Weights of a small transformer language model.
Size: 15 layers, 4 heads of 32 (1 for keys and values), MLP 384 ReLU, vocabulary 3262.
Training: a variant of SOAP for these matrices, 129M tokens, 3608 steps.
Each number is 128 + 24 x the weight over its row's rms, rounded and kept within 0 to 255. Layers, rows and columns count from 0. Numbers have three digits each. The size before them is the row's rms in percent of the matrix's.

# up: layer 8 MLP up, 384x96, rms 0.35, rows 238-306, columns 0-95
# down: layer 8 MLP down (transposed), 384x96, rms 0.353, rows 238-306, columns 0-95
up238 104:150153125134137151102126136109132106100079153116104139138179109135077114092151135084120158153161065139141146167137128126111129167116094129165110127072129119113121109106107155127130102116138143118091116107111144087172106152144099098092144122133157106121148123145132135152124088162112106112
down238 099:097138152186144144099151133142111168132158127145115122126098156122163177088102123133159146134139141122146145118132126135130090108128136145129131111104118162139095093140129153149088119156160144105139163126143145117120121120173088106072118198106156091129087110158121145116097126140122098141
up239 079:113107129167085095133167133097187113147121160152127108120177155140148155140112121123126118160134170111130140141122145122119131125126097121090100150099147151121148102167103069132156136076129153134056095143142134146099112114102101143146128142157125131115139127117109149099131150110114091142
down239 089:132163084149129094090133146147150120170142102136102135152146140121113128120139089094172165136131145089088137164155125140162112130105134155105115113171120122118070173119142160119113127122132133140135126145088161153122090126097120153120141113172128088114131156098152173101146137121158109151
up240 037:117165143162116170144168112135126151107145115144180124127139130109133074149164149162146134161110144136146144105121138155112152142128070146146097122151173152131127123120149128130149143092107073096153093166089110128105167095103154147099130124118139132088114131141144123147139119115089147096
down240 043:091109097150175091164121133114129135162158150176134083167155151133143107078134152079132166114134141112168130140114115104154120111123157152113143168121128101134139092109102175123150110155162122138110146090134140119154154159118154134133147149132131115156178145133139134154127108117100106157
up241 130:118101144154148151075142129089128111090165094105151108103131135110126139110098142136144140162150155132130142157149138122136096130090167089099125125143085104142155112161135120121178093080147178135118152125157104107120115144157136125114137094122131143171128116079136106097089101145116157121
down241 139:123080150150124151172123157144134153112109119099145092181130098112111145143135136142125119125131092156105152138145145122194149144128112111127120112127114132142105094144106147145107102138130094115185119141114119111143128055133105141105080128146120099130151134114121103099163126112165064137
up242 110:104076132155120097094122108146129113113154145095112166099117138086156138165183136150145120133155115160130116104066120116130118127134132109149140113128149145128149126109154138169112146135101154067161123143180102137140102123173124102135152158133121125105092127115079111103155102147112132135
down242 109:149150097135135104107111116153153078113126117126113135088111162116127108150107102111133121129143150163130157107062090150121110134194097137151125137160158109122165157138124121154165124137135141080145155132158145153132170130122120100158191128115120105118131115139100107152112097168112139140
up243 101:158088105105086104158140146146138081146075125143115121163155100084124142120110086139157128132102140127139108085123187134156135124169151130119131139109149094185122133125111143167122135124125091144112131138101086128111126124120168085124148128095109149155133090132144150124162128122132087131
down243 106:136132139137127137077143111155164076144111189136143131096128112181108131140128113094116113117117154163110145109105135107145152126128136139142095141125139149124139131127124089142177135121127142142118162114120076124156131109068118105082148138121194146138130081101126145126119139178155115125
up244 100:103113124111088169124078139143144129086136086139144183117126152119114111119128100113126149124103127141157118104086115093129144154133132121125156123138112126167118152106098139167135178122097126120131130128146132127134134138103123114088190121186096154142115120155169168172156094135131136161
down244 103:101144110173145100154135095118179131125131145126198136117131166146092160111163112127165137115134132110158101100134113166155108155125137122115146128112151129145152100174115139112099118102084151160123169084121149156129132160079126154100123120142134164164088132101112111117128116120121109120
up245 104:127127146121129102155139137116094116067126137162104182124168105096151156146124145166156174112151139122140140078086137097160176147121110119128143106115114115162108114122163120178147120133129119138120111163144145107120100124125144111119147142145159174098114100108157154103128125086104122099
down245 109:119157128117100090133138167105139161131138119160101115088156166138102152131103143136141095129170137147155113104144159151133124085098112072166100139107061145139091099155094107136115146141138119123133105120146148115102137166132109153135116149103110153160123090131150152132131175152126147100
up246 097:108148146091107140127123123172140094147160114111103134100099145097117151107129135163113132076135169108128096145119095140108138158130172134156095110166132130137156116147124138082135125126190101119138102109113136152115165111113090141127147160122176140132116107200122101103120135155131112144
down246 099:088156171148113102139150154098116161138111133111140100123098125132116102125102153125127125112126170146126136152131113101084101120092092115136113124134169137123133143125124144157126129144134135129081184153152148117161129134147142117163128140105111131087144163085133229154122129109106147124
up247 104:140131114124109089139117168088082146153100134113150073112105105133119101140130123140144165090110171144132134117174170133102167105128114123124114159101126133157098137115129115141128157126114167106160132133125118108094156146129201106129154104165124139142090123168146122133133135116088088107
down247 124:158153128140135126148137117117108105085111145099108122108105138132108171139153153118123174182120121130123177125127101126136167113115151144137105124125147114132137132136153075066122139172129152123101104144120135104128168143163174077127161150106134128104128136081111118115084116153136157173
up248 109:152143145145129167159153149115097115130138142109143141086175151110069100163140139115096136135123149170144157127110150134150153131121107128101108112112107085144111141147158141079132103105130111109143169112120131149113106135157121100096126200122132107163084082120106147137136123159114129156
down248 106:148150121153127129173159103123126153129078098120098106107163132135131113143113109086127175095151111144107104147128119170129165114110140115067116133121082107146136117128109100143140079102125127145114094128149156135121146121136132077135142059106134137142144154162163149131117131099092156127
up249 100:093148157087102127095150142104103080166131135119113149118116119127142127088136115155078147122132156144135102138123128133119126139175128163140144155182174121157139166124129107087088128110131108144139155097108091135115136123147121159079150131156167125130121110191143145082139121127136139139
down249 084:126124168150098116145137090123154124135117150153125081131067143133099130115089118145148119117123152153132126103148103130144092095151112116141159122144080124090120114137127207128184154146129124155168127144138153102118132108136086146132085119134135127113163137167141115177121132134171134126
up250 102:145139163125130113134136166147104131105139117160082120157116083101115134121132135086144128133103156124169117107117155144139138141108101108174101123132146136105105122083113108097142143136147115114129123099150106109145167131111138109120087159156151082139086131124118160181113148074105175173
down250 111:092135138151141117137134155150114120123176110146166127129125104149143152102144127107175104146131136162094148107148124175108094097121152105108137140125091124082165103098083154147114147135101133159123079134170132126090112102108130100119093132165176160108134124105116093141150163111121109114
up251 102:105148113127132090083137137120107145116126089137149121121162123145136143115082133128120145124111144157134140087105135117121147169157152065100146111113109134126144098149172172121108140110125156131166126134111096138127155132122113119093136128172072163129159072131131138104089114110140135190
down251 105:143131094132116172189115140115157137138116147128103112154108124127109097105095125119135135094176160145169094149156131129109115105135102105125108088132124144088097117129121141134112156176104090090090108130177127076099126097089120126147153111146112112125156114104123136083121121154147144112
up252 108:148154126150124116111106135119094143067080150118126114114102067154106143131126149145110127099140139137154134149120140138113128145110125135121105114106081120144177121095133129147135110111161132088115144145094137111130135143136076126121123114154150144116127141184081161151134167148140053154
down252 123:087106133173111130123185092146104152107098124142173134139104109119128158110115128134122132122149125113091145091134138161169119160126149168095118142121135150082153135124105064113190131149156143136150134169124117130083079138125167123101146159118145158140133143154137126126147132129135146141
up253 104:092091145127131168101108113121166106155109143142113120108141149133141115125160148071186174132117132098138142124147128113092142133129140121135140097105131109124146157130121138138082153097109150108107123119156151136083138134155117165059144100107168134117106136107181138158146101136163111136
down253 102:174089082154092112144120124098156112107137139117136162116113136124125120106149138111098153113135154118115126115109113119125101124121108097119115137134173132134139138128102059102058142091125121203129146141117135166123124104140098074132152122124134132123129134059149146104143117129140149144
up254 105:106199157101105124094151149138073128130164102143103128087144108105118145140146128153125169114142188132128122124118115171073159131119130115124136133108125160121123121095124130138129064127142123105143142136102114137123091094159160168101118117124153156160129120149121147150135093105160118141
down254 107:149155126155183159105139145134128105117153088109118150111127106121113123110101101112132172145140116110126120092118118136108146148147136107121127188127096152143123083095101137129114170136150040129137083147093161098111118105155132131122105111106120145103105100135117110127161165126121152158
up255 104:152170103120127135120132091090116122141081143112135122141139109134131187115124088170117117112158122113137072105105124125129133129161138136174140124091163139152150119144143140139160107121207114139122080107148107113118144132136121120102155103172096157135118160097135096153114092116143122108
down255 104:107098131163162136153110097165150151140140192126133150092096128092116117117110145156123121118140145125130151148152113157099115108159107145105150158173144146161052152106126140152153143109103134087103141066126101140138149109150158149132138115145140141119145108096146139141126098134110099142
up256 096:157115108124128100088152152098183093135105156128126118101125116132176151103114142115142156140183139128150124106124142100161129129125136122100140156096150101117120143174136196156163143134152119142096084119133101095116131161113132116107109138108137140092103136094155111123147095154119089095
down256 103:127136112145163127156198115144137121141092135133131159144098108101117114120123125141144125150134133107142149121147114145168113065131126141128123119151136143153098196126129136140167110112167098133116125053125151154123120125143068144103126114122154123184139132117179110102121122114144133161
up257 096:185117163175141145142183152135086127142127117126132096137179126151135158139131113165088123114138096124129110096133150117139199105115118122174139118092143111115135141138128146099126164128125135110096143141112107102173110150109129091096125137149141152073133143159122127156142139124111162122
down257 101:106128141114134078140144132135123138071146135175118081156108144098123114121146089137117097130148145114155160102131124151160097113118142096151133149116101094096118127142096100158144125120147129136119142130089068149141166108110123136070118115117084153174117144118125152122126106149169089115
up258 035:132118162112134103090169099114160085165130118145143116077153152142066139130133097117130108129142135123139111078167153125107130112148162107115118137127123099121125109109083155130115125060150108146131114154119113094136172092122123110131183140125123158135112124115160130106129126107085105103
down258 031:137138107167146138122121110124064160177111122144121132122126124170140112133137162131112109114094152120145133130127148105115084135136136106140129190143120107101098164110152138132124122117150109129141116096129131087160105129148106140137112087135202119115140125103089083111097164181132112159
up259 101:112156138145140142111156156111116120123158144141183124132137123126068112124090150159101092195142096122140118134150117130138130089108136119132156144103146146127121124120144154138113129113095142103140134149101114103114111107094116151114086136142136104171059145203109103148102154118136127128
down259 102:143150144114143139100147121157094112103161157124116137118138132146118095124115131137137093131146092125134131147117126160152146127111153146170145140088133091082143124116073084182134141155126155139124078160117100101170137105088095108105106147095141099140129149145130131173108176129094149118
up260 082:126127106143120199147116061128118121129153134123114112155123085113194149109112170116149180103113111133146135091114131093136107129137097099146127124126164081136151098117110093139160069101090111123115126110132115137129118103139143124110093137113164118148106133129115125151121143108104131100
down260 084:158148104159096133157177125127127127148117187171110141165071115105144099129179104139115149108104125115152111079111127145129114123146124157097128117136114143133132122094105160125145094104137132147173164149126121139132142134150139162126110111139126133106130141141112183057140135122136175137
up261 030:151113163126118133091147086108136117096175113092114121138162109106120116139116145125148158081120065165153152117173120166119149185119145085146116124146134129124129127083122108148135112088130130100111094162170127138151152095130143097138160131106142139126118111110149083137129137127140137085
down261 041:100146103148133199111149103139118118151094126161134120120131126131100103133137110106123135122177151127140117132130119126183117090166099109148102154155131125084140107121113199138164153111109097150163166151126129145142102149127150165118079100137085130117146125125148167108137104119111149123
up262 104:153126118142109144105136178159160126136128097141144110166157134150097110154146117153103138104109124103131134124137108087126133194122121129162128074159136133157130101116118132124129151104134163116139117137108118136140142145098151121081140083177076125102151114129113182102130120099164112178
down262 095:101162108092164145148101129140144137137109162131144111117135154129141136148137158123126182105140135138156147125163100149092109110135094137152109129131075084139188107131109146150122130168089095128111128159096134116141178125129098130108166166153127087168104119092126153127145137126114165108
up263 096:151098125116108137092111139111165088126166182096117134144130106123105146144104155144133156165104097137112114158114149115128164146127163105109117115119161103159116113126140138116132125147099139118104116170169151144098102106138075151145156132118171123123098154119154114146109130103055114162
down263 084:120130131135108133101131130124130170178143106113147111130153178154123106101179126133161140143112146140137118158124121139126101113139162125160124126124128143050099167083113151122153109121104129136104124146117168116137120149126160175143089141115125082106086126132117143128102142144128133052
up264 107:138132140105079101106121125109130155103149134145110107080138071103113142150126151162121096128160117104139116145154140134097177126126113124131131105118096112164128081175159149116153125129135107104106150141145138156123131124124155168090171099142105133108164155156112107147124124158105060134
down264 113:160178143113115133152145107050121131117105102110142123086107142105136131129177131125147116114124111130160178143120141167172135147100140152148151135104126130155141143083102109123164118175158118124123097124144119134135125154128125095093143087106142141128127108129105078171142111145135099090
up265 114:099150130123137082094110170119114106100160119143160135102146124080120133161136143164123126109142140081125091133089122115170143138087089133117121153142126171109130151130193129140134132080127168109158107156137153109144156142131067129128108106109100154125118128107087147110105133127116129143
down265 117:103130094165095156119099158141113122095149122121143146128130129085106097137137116174136181096113137152126153099157123117094110124088152147158108162148087132158110117142127129153110105126168127114120115154112206106090149162150093122120104157115118131145132127122149105166121096108139151138
up266 103:153141107162111136105135142137162112149146108158136093121172122136128120178132133128165168127107179133113142128082140138107102158130105124120155135143169124111078158147089111127123158112115121067123127160130113162124089111088120102112114120168105133137157106147180082144124132126145152138
down266 108:118114107142118146137173156156153117173161145155110127081092125137111104130166138122144128118133097131071144139122100152122136122114133108159121149118104141080119171152113143140139159105095124116113145156138101132151110137107101099068093135091126117086110116121198099092134121143127120139
up267 045:138118125124111129121145140145076134105150136118110126143183128111135131130107111108135090133124128137166127104131115180128133145142132110108073101122171132132148090117094131091132097064108115101190108180124119150144162126132086123113173123124103126150141125145110074132149128079127130124
down267 023:114123128158115094079166142101175127135137119169135081111117164135103137119135118126134155139166107069091125132127171106174104119143156124120129122143131132140146152135121121155165143141112091119113164127120135141111106179132141118147090125150126067108120154139090179083143114123127130130
up268 089:111115129157125183128153103119102093077124105147141155173146126098136122149135094136122105103117128150128115123097094155107121146122129085141104116130123107187114141123155105127102159138130110090115087123178099076145131142106092144149105108161156131094179160161130117131131115104141125136
down268 090:095140096132178154135179169113166109124104135126079148187144130141122099108132130113131124146105127110135128176148123155105143115097144090153121105122120105134129104161149159116114119124166126117109141142136159141107090135109157099128128140108166142133138131147119116095200163103092160139
up269 104:152162193158131141105158083159100132101135124097115118143107141125121172125181108149128172141106121142135165114094155136110157125139138146131119094104121149118072108125138153135112179101145154124143157129129112094140095116125090124132154095126129130145095133128127152113139075100132097159
down269 098:125140104124118117125129133129131158130159175149118141135127147159103160126111144156124150130138149132142126104096121074146120092118106126101164159140151141083143137113114146104110107117091138160111151113148156153148153138069082172090155128109168142117147102121143099127140127067171080119
up270 092:118114155184103159116140117163143171099137184141112140130118102150169141119143115087141101120117173118181152134075148150141125182119103139124094115109153194126123127100153125115133123158104136166169100125163119116121125130127125116104137105121140108133131117112086120157139122137157140140
down270 087:155109138109148117114121125102100144159169140098153127139152185130160123072102123086163161109096162139107143115141109154138129099109097144094116086138132149064114122145113180132155134145145145098091114083168135121134139108104150125110118147126121143137139150107112167123163122157116121122
up271 106:137110123193136123095123161101110114085119124106141127145154144126115113122143157152111115128170120160165075105148174076129130121133127100163141080120145137144126140111146180141112128120125125114158137121109134162111131122145147119101140162128107134081166134165078106158138120114100079130
down271 100:132168119121151124125131146114145142126145106107117147098087146109105106174132132095113112127132138162106093127113187169107118106135171120146189126094140118142115174126139121126152150132125112117132109180130104201129110140162128115125102126114123133109120099123057114119159128089126137103
up272 097:117109149133127139146149108153111150126135119127127112122164121144097109118135098154113143090114098152152079091053066132079158200155103156149136108141119138168150117132126128139135154118151114137132134097169125117153102117148132108103142166102095124120110142144113152132137135105169147136
down272 087:123149094117118133166189159200120137133124136102107132106140129143126117153156180105141141151153127108161112170141122104134106128103132139110147138135113145085146112105115115097110130116118087120145134140128085150124128135096147162121118147154132092073111168143087156154153103111161126161
up273 085:115127121082164149115134131116097136143167142120157121082103129122136078093136130094110136127127116151104128089113110103110104129143177108129135106182139116129076137099082139142114120121085161132099086114114104124116181150107108126146089152101156158122139131160135114150168153140121145106
down273 079:102134126135133094165135091107133143127125114144135126155136158139123155122145083098138085134095162120126162145123124128113136159142148135105104120111142166195137107135093114090158135130100078138136123115126157187132096164128159132118128104140101129151105118125131058123066127135135137098
up274 099:131111132142104088138105147160156164124127186089126144130129077175151082144142116142136106156144076143116130114127128138099119180139122133137128144142136096169142123152102116106161106111129159130130089147153154117103139182176158115082130141135131141127120100127081129142158121102134118149
down274 099:083105142114117106112144138153127122117098140078122123129161119119118096125158100147127127138158115147108137115141130157070132154129122109162133168116140088146129111135120149113236126152133138125121118087093158085134175126139109123150143138127124176145120136141111122126105139095146103156
up275 093:149122129080133115096123175119127134114116125125140086139152132098132108112116133138107143151148162131161116129115128153128184121113139130120157126099172089121147146093173123159102160117150146147104160129093107078126106129151102101140119135139101110114115087149132128080151169138109116201
down275 093:169129108099097107113132099105117141126166130120142120158142161119080078071119080123121172131163129110115138112122145138086132130138133106144130190124133131151107136119145165124116127126143127153121091173137138112110119161100135109159122099120085134174114091127140136075132142171107137131
up276 103:134176152171106109107131136099126091103145117134125142128141135119119152129088142132109105139137129141143129116037147118137079165158142157156115177138135113148137122154157102095152142113135155129159105126164090125177120139150081121101132094138129122158133093113105123150121109155124140159
down276 095:124123083106102155151151133155129173141182139128111146126080118153170146138135115100155136099135118114152139098163149176145086128138127125107131125083103143100142111110121157131183148108070121152159116126110139110134131162120130125098174078118115132135137118098092111134146165129105143129
up277 093:154112193143129188098131064103100102121121152114174144115133083156190153105093121114136145138132116131118139153120116103101138136117093134104128128104153139121087116118120089145137145130131189104125119122131122104147149094141138136130139149108116165140110112169142174114135095137127131124
down277 089:121111150112158123096108119146141146117117113103154111136120124119115163122107105155068129133108124119090124132127136163118120117163111133132127137101120141136088092143133140093162116191153096120108127051140105145151143089122115139165137138120110128130116152145084195094127156108114176139
up278 111:146111112119132128113106106125168137100157128078142091149167117096161111116104087118127139128142153121133120108109104107161130159114132142134127096114156197144098155117118076111157144124099081156104132168105094107132097156169106130106104128167138131088146168141124128109102118119108135115
down278 109:111155111130097127150151144101148149128162134142129130110147191137123113102118125152141125140144139145148147150156052089123159106152121110133130092138142140127111137126137127149133166125118104142136044108177145126124140140160106159122131098127137130133118129083079157083136134115077116132
up279 109:150151101155119140121102118142114129085091126143145136121133088102130134126142132146112123094092178168137103118154157133108123137151109110209099128104190129131133069115143138114131085119142127099137149125141187116136114145117139116154141176115117111150141127122129136148156094082138129111
down279 102:125124105113158139189164137149145171141132187137161100123117181112112132133135099149133103115129084127115099114099139147131114146123103095121147120154179156100123126152111132147101119134121102155124091127117109157167152135161125157161103170174116122139132071153118145103137123119146137149
up280 115:132117145131091141113107148105128100123136131070136160121142126095090130135146109160144144090163124186146117102108165152120139106125148161168149100152133123119143118160115131107105136158103121140107122130156166164139165155112144087099176164159101124105128110118120102115107133091111137073
down280 124:115117170136104121142140146127129110115133101084128151109090088109138153129141144119123172128128099123139133124141133183117114109084129182153117091105194125122118158146149109136139151175161120144122110148170102132129133103088175136127121158172114157122102120135122136108119146170091125091
up281 114:095163106113086115128140098153164133134192135149124119113159098118108150151137103102136171149139143123075100138091155119136121149092146157132119125094136152161157122131130182122101150118109148127111100157145071135145139102106144105141116160118136135113150132148171140104124099086144128096
down281 114:089116130089089115116141137135155148115127115126113139123142111122105126119132127114086152161106133118082140151107143095139076144149120146104087154117119137161178081111149137132161150137141127104115114142153151169154147151117117172146153142089149150087137048119143131137135105096150150110
up282 103:135153104134122133107147139144147093111118118163147145086120110113108131137129136134064144113171107115093130118111154116129151114147102099156129109129153128137141149118144133113120100087179114143163169122087132117135110117140199129102138146142116164149087125115160120186161157165151093126
down282 092:121130146138125134143141123134164145107131123129084099137145141137150114129071113133150161099173099164120087153169109130072126125117130109146142069137136150125171108126135130111093127139089127133129134155095101119145129122187136066137146118087148161188107126105099136117138139117120123122
up283 097:136095153117141156083069149157099120080099106115135115127144149088095104139179143127109156111131138127119132076119125144150103149107131187126116114160137088135085151130110118108158131124103156148093114117116129132109135111122131175138152099105157098110133071132146117153141100124143146138
down283 091:133129079124092103138127127126111128098114153126097148134075116170129147174156099156134135139116148101166115158112154177099136147127139078141100113102125120136131173124125082146070108100141114115153129136116144121120147093146134132094116116107133119156118154120130112172114098113138071089
up284 104:160121095103154082143198156140142140148129116117109138112163093125141111149121137169126118126131120099157115135106132125103102123087124186107155134090147151156187136129151131126129123116089105114129137135087097087135140135144132109080130152141102102145141159110128114106117136096124068120
down284 122:150116121117110101157141123149140140125093099128144097112148147121118111140100125154138141135167087144170153149109099120154119103152163194078143146105124094145164126157119138120162119124147087081131086126103136096109147146098147100147131122150102138128116178097107130145128176111147140092
up285 105:132149165191108135123130143128150115131161127169125189117148120107142172122160117099120121125108099169108131141104109157123126105116114105090143141123098106128128151113139098164146100114167180166146157126106103072095136137118142119119111103140119090128117146113130115126184092110157135124
down285 107:129156103145134097156129133143110122154124118149091132089129110106137157128162152107060112181167137115125089114110140133129156124129155121125097178114111142117130100166123112130127135142122108155138083160161131142101127121107105069145130151111127136063152136134123135159135146178162127159
up286 103:128107125091124156101142120172119116120118087136098151107120123122151113139111185180160118119153100123169126127117124165143145146139150136147116131112153125104131093162121162127126144112121120131140155123104104132171154078104092112101126091097106147146156172143120188145076139118165143117
down286 102:146117079103098147170115123099140104162115119123110131091112103130110156095117152121159157152155140119167133142136131140107109137180138125102138127062157111117119139135160131112158151131100085135117157105150150173135140107123122139135149136097147099117165132155197133091095120127125094138
up287 101:118137114090140138094127087148142130155158134144180117153151141131133113122136142141102159149150128113148104114147110157154148183152121122155153133115117154121114134130111125141145186141086073138120052113165088141125165134163130142118126104155133133107108147110124109122146074142154092131
down287 106:143167172168110171140106154120124128160134145113128124147116188104121111144123119114141126066114130140142139095154137160109130133116113106099114110162125155137104121149125160111121107163143112120225147113115127092124105149115113133101122131163141134156088161104157096116146120134104131114
up288 087:186085130113117134117144107119204160121136089123111121154165116124129141136121149121159130126117085159134171150126136095125139147112182097106106139122152132093127127118111109109144117151126110145133108130158136099132123140136105169102118104106160105159102154148158079128090100149090164126
down288 088:153124156142140132080107151121102126154063126161162113141109131124115164158143147128124116096146154116126121106147125161101091126120161148090148129118138092106128114137091152120117141086175091137150142146112122095148108131080157121110102126130098110074153138092146115116135123118185151155
up289 096:130175142109131147103135122092111094123138085108101146119121128083105100154106151152101112150127121145157135156116161150106141134111156183186098101153110150154133114141100123107143141133131142155170105116096116141110126147116079112114156123127168094144104133181128168110160122135142088120
down289 088:102111134148153118128131135134113098098123103085194121106126156122128150141121161116123105104147123099144174101160111157099132114161152164099115129172139109113109141137120134139132166140148135136169142141163127073160140124135112129122143140158124150129152139105163143144120155162092152049
up290 081:154099094116127153100145124105164150143153149100131136115133149090196136111079144135151086168123132125135150129151132125100152134105145114089115147149145136137098131119148134136159091146103114139092076136095132121085143158127113174121112109102176112120116135149126106119111120083073124135
down290 081:129117139099142111165125100143079128155126099110131105140114164128097114131176134118144089117126152129142111137132106156097112158098119120107164129121140113065120141106099171115133143104112130127131129144086151116127112121111131177103143116090113075092143102091120109127121155139194178137
up291 112:154148128163142102129124107095131090140137155134141127158141129089098161164167102116139127145152112137157095126136200118110119117092145170153127130121134123139179117103108128139087119118164141083192130118150141123128122144120152131128141148135072126136083141125102113122116161124112139075
down291 107:128128161134108175123123153133130130145131160138159146128112130093124137146144185137159162135106091125159106112141103168147087090092105156149128127159192134119125153164124163113117180135148082177114126119120126120126081097131153115139147118130075115130103133142137112112095118102127137112
up292 115:112093138135134157070164158098117142138070125118088104110109092078156138141088056132128135114156161124143145133101140163115100114138112110154120087134118139147146145096134150125119145113132141096173138132104124096127144149129183121126128103148147136125147127148116134160129124099125088159
down292 111:103090109130153193108153167129122125137107115128109112141157106119161130117129109125113121145128100096155104107125118171157125128092116108135117098142106114111137127146160100103106106153147118103121136160127184144136084174145159136143129076131157092110162131181156135142159159105091142116
up293 082:114087159163082096126133115139148112138137138107170120139079135130155123127136168146113121113141137153117082124153123126102151126193145123145124132205126142106130130115114135110103094125145110142147122141144130118098168104150144152146152133102110096165140148164122125115119116085127126201
down293 080:116107130124098172165144133136174176170097136178117092126187118138107139101112124110105102131131167119152161136169108101136117096102110153106120135145112137098121110144140151151177123170098097102126151098160133128100144115105132107102110141131109146099118105127155145095143099142137159138
up294 106:133119176116141164130134145177121078125104153179144131115123137094145105129113143142103104123132139145134103138146137183112114140154154098152118145107130133113146140111176141144126107111116168112071093120081116131081107129135174120110091121131129107117127125101120112112168132138178074130
down294 109:109137122151111140106079106135146101096129147117159143115142106116101144124148168114121098183119151117103107171116137168105165099177152109122122140109113145118135117122132103124121126158108171123102098147121147158115158140113125162138109107136146122161169160130162124130140132209086111157
up295 101:125137113094077117108097139106170070062130086107111140097134123154141130109152151173099157157126116155132147141105105130156142159145100101109169148116139114129154103119112085126118143108138094114121112142112141129148163154100141143127112102138119144144176150141123147131079125106159100148
down295 096:088141130164112141135132130122154159098114129145116158127084141122121145135121138131123125172103131125139129100147117137134105121144125157079122159050087112142135085136100106146149167101100111124147134113122173123110071130116102128191114164124141132127170148144148091125137129112154162159
up296 108:152128158127126158110169112117151097086127175111129102123143070121142161149151115124101133135129124134102111145123142148090151166115144108113108127111136147128082128118129149106155135114163171136113135073094156133148170086134131142097171122122141143124128100160114123184103091143142081129
down296 094:143112124130125090090139128134145111117166113126121132128137133133154145135127132153113144114144126121022130157122147128086122126136099135158134140089172122128151154111163097100146115178103147071125121051113122096134149148131120131127121114121103128157109144159128096125130111099143139157
up297 095:137105120078118120127124189147124118119140117174071130125186103111155122115114084138120136109118157133106083146160107063106117100149143108105105087120175112152116129118140124159139129145108148135082133132145112119084149156112152146101156101134134141127137120129168119129131127149140096102
down297 089:107135125139144130126121121111116137145140134116131141133097142078111113145115122107137202097162112128147163117158145128124136095122125124121146165122099089109146097106126096116179161128158132184131155145168126104163101125114114196100128107140113095091164144141084094132116137114129095123
up298 095:136140136114128126129129133114126100124163183120161139124178110137163161074151115117150167094142171114117168145109150140134096185139181111154083115147147119164136147155123136134080129111172134110140134120155148140112166136134120155113162161120183142134120144126151129126120132107104153122
down298 091:142100128125148107163162086129159123125092110149131128102092146151104115087097102119149099104149123134130173132115123097130109092125105102132096128123112189106095100117136154182197175114104114169134136114114124140141105123148132109147098104128154172129150158110142114109152115146129120123
up299 105:112120147132093120101086085121132137123099145156088128131142106131109127183151171143106119115111100158136137129143123120155142163163099120141152082112145133127095119190108061170103159103101116155103124132126098127163113153161134118120148133117138136085139151131144130143089116146129150162
down299 098:101143123082102125095121129137145073102124127137124119147127124199134104099147133130146173146123121152139094111131119106134129146102131143103104046126116160124136133073150133150108153136148121154077094126104123117134147140128173152116118096090153127156117115127133114178099150132126150141
up300 100:141126123144068154167110102130135131121123169150097142106146125116174128108140085157141135155165155125121121145091142148123147118132074102150121114110139165118121167143147112127109117123173089150127110148100122144135121075110126180104104128169117143087124148139132117118107067136092134110
down300 088:159121114133124106128099127102110129135103147142080085135083135099154109120130125113129166112143077117157102095113171165143174131154139135105158181094094139128133137126126158153130167131134141086139141109143142119137120160152083103126121116114140143116120144130178105144140168064119138118
up301 112:168111201124090163136145165111116158079139095131128139154101107105107145125132145103144083146151103125132093135141100137140141147091144108114147100126153154127140135145121128120160145118110149115103150123102094143075125109162143127146092136136078187120101133131106112153094110117146103124
down301 124:131109126153087166138136125131140152109143153156085122127108169141109146097147138152158102127177124110093114093133151114116133158133124088099120136175097150122156157136117100132121091137080110075103122133080138117130144200084100174131124147134126150119134141128104106121127113122144114143
up302 103:123124136145121136115138098145076133087090126117104143115109120105102135110111133108097132105156180166130125128100143164174094099126082131089094125095100159140087127079104115129115150164148116115120129143146127159120137164134117123082158146110124109110116082119135170123084116127121086115
down302 086:125139115120124150114112088076145153146131105126127147105138133102153160114127131125118125148138100103148126117103116140137166138156153147101119118132122130080148124154138151116170165159125153103113133140135110155075134094115138116118147108109084136137100120137185226135123077136095140126
up303 101:110114122109126090094141068111164093107156095136129143130150092111177160134128184150155173175136119137122109134122138125154133112145161117141103099122183110145112120149143137125148098124117101123152132131142127121169116121140109129117144091105156070139083148128141124121093141091122148157
down303 096:164104170121121119167148122165158140142111102128136096141105097096118120142135117125099117145139133153076150169135120146148071158124107139108130116125156109137108103137122113130149130112119071114159156143158174153157166109085154097159099133119092082129102131132139135103121145175141122151
up304 119:117094129134079131107163142115138148136155128109137141109150158136083076126149144118148146105077148161109153141156163139140128143120121120151117141117129138117128099099140107130124099103137139137104084100154119070107125120176140074102118087167157125145110105139146149091128143106144151180
down304 108:103126109112152143160165136160138156161094158102111165141135188132114122088128119122126150144152087133117113118124114128124095104094134159108096093114141140114155117112104119128116156138113143125138112124123102129101130142173135073135156105119147085172121110151183176106152147131123178106
up305 098:126129147147095141126156124109121120151140091129117140116131115137149131116161118097133128132101121115164120166171097119135164138151111112150095128135123093101091094093167172119123139159099108082134110126142100089140117109129099106138180186162125130096161139174157148126137113097175155132
down305 097:110146126136132144138149138070092140097152142167131142152158114133111118167123142114115123135139144079172136110125160115136119124126121103134093110132111108136150167152108087117113089134105133128137085121121171140077137095103122111154137101148104102150131151136199106102103095110131148181
up306 102:145098132122136129108091125138139137112109144147118154172137116097091152120125109122113158108145168117154112122075152107153087108144103127104108103105123130108093122151143115141105134107143166105120135131134077052131133167103135103078164136152156105137135112142113171141176096140149115113
down306 096:142133109139147120138130130120120139138123086135066096239113129132127118089110126130108134110112103152203148130123132142119157136140142117088123133120112152133116093141161110104114126104101117115151114102109157151123131138138125105128130104109155172181132100128131144123177119107119143131